Each number is 200 + 20 x the weight over its row's rms, rounded and kept within 0 to 999. Layers, rows and columns count from 0. The size before them is the row's rms in percent of the matrix's.

# q: layer 2 attention query, 192x256, rms 0.119, rows 0-19, columns 64-95
# k: layer 2 attention key, 192x256, rms 0.112, rows 0-19, columns 64-95
q0,067,195,193,210,205,192,192,248,222,195,219,212,177,203,243,192,214,202,194,190,166,184,231,159,205,210,189,219,202,209,226,211,184
k0,063,187,152,170,208,184,178,222,177,183,217,200,201,207,146,180,183,182,202,168,197,184,206,253,217,225,161,158,230,172,186,191,227
q1,077,184,206,231,206,230,214,231,170,190,152,201,186,190,189,180,210,246,164,211,208,163,182,204,168,214,189,235,164,209,249,191,207
k1,078,181,207,168,175,204,176,233,246,186,229,220,203,186,142,179,226,190,195,192,228,213,194,189,205,212,178,208,225,225,190,179,253
q2,068,203,193,184,249,183,168,230,239,185,191,173,200,198,228,201,179,178,190,148,186,210,165,204,209,206,242,201,198,248,185,220,200
k2,068,185,189,199,197,202,193,198,170,214,187,230,209,202,197,223,191,217,190,185,203,199,196,168,202,191,219,220,175,192,191,215,199
q3,067,187,216,169,180,214,223,204,201,216,208,201,230,176,208,166,200,198,192,226,199,206,204,212,171,214,197,181,191,199,199,176,178
k3,090,212,216,222,190,178,216,181,196,189,197,182,176,188,198,206,198,203,198,243,217,231,211,225,223,215,222,198,209,194,236,176,175
q4,083,194,219,218,227,180,189,205,194,189,173,208,216,217,186,142,196,159,217,221,198,198,186,173,197,235,179,196,182,186,215,196,206
k4,094,240,228,184,197,207,203,195,175,212,192,201,177,191,215,214,190,194,177,191,216,214,190,196,185,168,211,203,176,221,211,198,215
q5,095,190,191,190,196,192,174,220,184,191,227,162,182,200,183,211,193,233,167,194,206,180,216,224,230,167,190,217,193,227,192,200,188
k5,097,193,215,206,210,219,196,204,231,215,194,183,197,194,229,195,205,160,206,192,201,205,200,211,169,218,234,221,173,247,220,192,192
q6,083,149,202,194,182,205,205,237,192,200,207,169,197,158,193,195,229,189,166,170,201,185,219,182,184,239,206,206,210,208,188,179,192
k6,098,194,199,242,227,230,171,227,235,187,201,190,217,176,209,155,209,196,219,195,226,223,168,193,208,217,220,217,190,173,208,201,210
q7,097,182,181,203,181,182,191,202,207,200,202,195,193,210,205,186,253,194,177,201,210,200,194,200,173,207,218,186,190,188,158,156,217
k7,093,203,220,211,219,196,174,237,185,174,198,228,211,200,183,188,194,211,192,192,232,210,131,195,202,187,224,252,209,215,202,180,245
q8,071,236,199,208,211,180,213,149,175,195,197,182,195,190,198,215,181,194,224,233,225,205,205,185,183,222,227,191,202,181,179,192,240
k8,076,197,168,176,206,160,198,220,194,229,171,210,190,167,177,213,158,196,174,180,203,196,207,244,218,199,184,181,198,170,201,187,166
q9,067,195,190,208,220,189,173,220,194,180,224,183,202,180,219,183,187,196,187,168,190,229,212,186,237,211,208,201,189,189,189,208,229
k9,062,175,195,224,256,211,200,199,184,207,179,186,213,226,189,219,182,215,161,186,194,188,192,199,172,215,222,214,173,196,196,201,185
q10,073,201,169,177,203,182,216,170,229,217,208,206,222,201,207,189,232,197,242,188,179,163,193,199,239,178,185,232,200,206,203,196,200
k10,076,228,204,219,166,202,202,191,231,178,207,186,202,198,140,155,177,172,204,243,205,193,212,216,230,183,204,211,214,216,210,189,198
q11,071,201,236,226,187,240,206,193,211,180,222,196,184,197,234,190,215,197,226,217,206,191,244,187,158,211,194,215,213,152,210,198,229
k11,060,227,185,197,227,214,193,204,234,183,193,211,185,225,205,197,155,196,164,181,176,200,227,159,210,238,217,219,195,186,217,184,198
q12,084,209,195,211,207,173,200,205,200,200,192,174,187,224,171,194,179,177,164,247,192,204,209,197,201,216,201,188,203,184,196,195,210
k12,098,206,246,199,245,197,208,231,191,193,241,218,187,207,211,160,213,214,238,203,219,186,194,204,236,179,183,192,193,189,220,190,203
q13,095,184,176,194,243,188,159,189,194,187,180,170,221,214,220,182,227,197,211,207,192,208,201,170,221,209,207,202,178,188,201,227,204
k13,096,204,169,207,195,210,189,206,210,179,178,186,207,191,185,240,159,212,210,182,216,166,206,236,200,229,216,231,205,222,219,210,166
q14,088,209,201,203,196,181,185,233,222,176,227,242,225,212,186,211,203,199,187,198,194,229,239,192,180,202,160,242,194,189,228,228,195
k14,105,202,184,155,157,240,208,178,175,187,226,190,199,228,217,210,206,218,221,188,179,225,221,250,195,169,212,167,185,198,197,176,197
q15,100,222,184,210,186,211,210,202,213,190,207,192,200,189,200,196,171,198,194,190,210,198,182,186,181,236,197,203,170,184,189,233,211
k15,112,197,187,177,225,177,206,208,161,222,196,161,184,195,185,217,182,194,202,195,174,230,176,185,166,189,198,190,182,220,172,187,191
q16,081,190,199,188,180,203,196,184,206,198,221,208,197,186,225,230,185,164,215,173,202,207,199,222,174,172,211,179,214,201,165,190,191
k16,105,175,221,233,219,213,193,200,169,181,201,188,204,221,195,190,203,197,226,227,202,180,181,209,213,207,162,215,192,214,181,176,234
q17,091,220,215,198,157,187,202,194,228,174,213,202,231,197,217,220,186,206,175,190,191,195,233,181,191,186,173,165,208,214,236,229,213
k17,101,193,216,164,202,245,206,226,182,228,213,176,190,189,229,192,196,201,205,198,161,164,176,203,233,158,208,203,192,212,212,214,245
q18,094,204,183,179,227,177,190,216,180,244,187,220,202,185,201,228,161,178,167,217,209,184,223,176,165,204,207,243,218,197,214,185,204
k18,109,184,179,212,201,184,209,235,203,186,232,178,197,182,194,197,208,188,213,223,184,232,175,165,199,211,213,236,178,226,189,156,221
q19,095,195,197,163,192,169,220,206,195,205,215,180,198,226,193,202,180,200,193,172,201,227,194,161,239,203,204,199,221,212,193,192,182
k19,107,182,183,210,162,180,204,189,179,195,195,207,217,183,188,173,225,189,192,208,169,196,216,167,165,189,196,190,207,203,192,182,223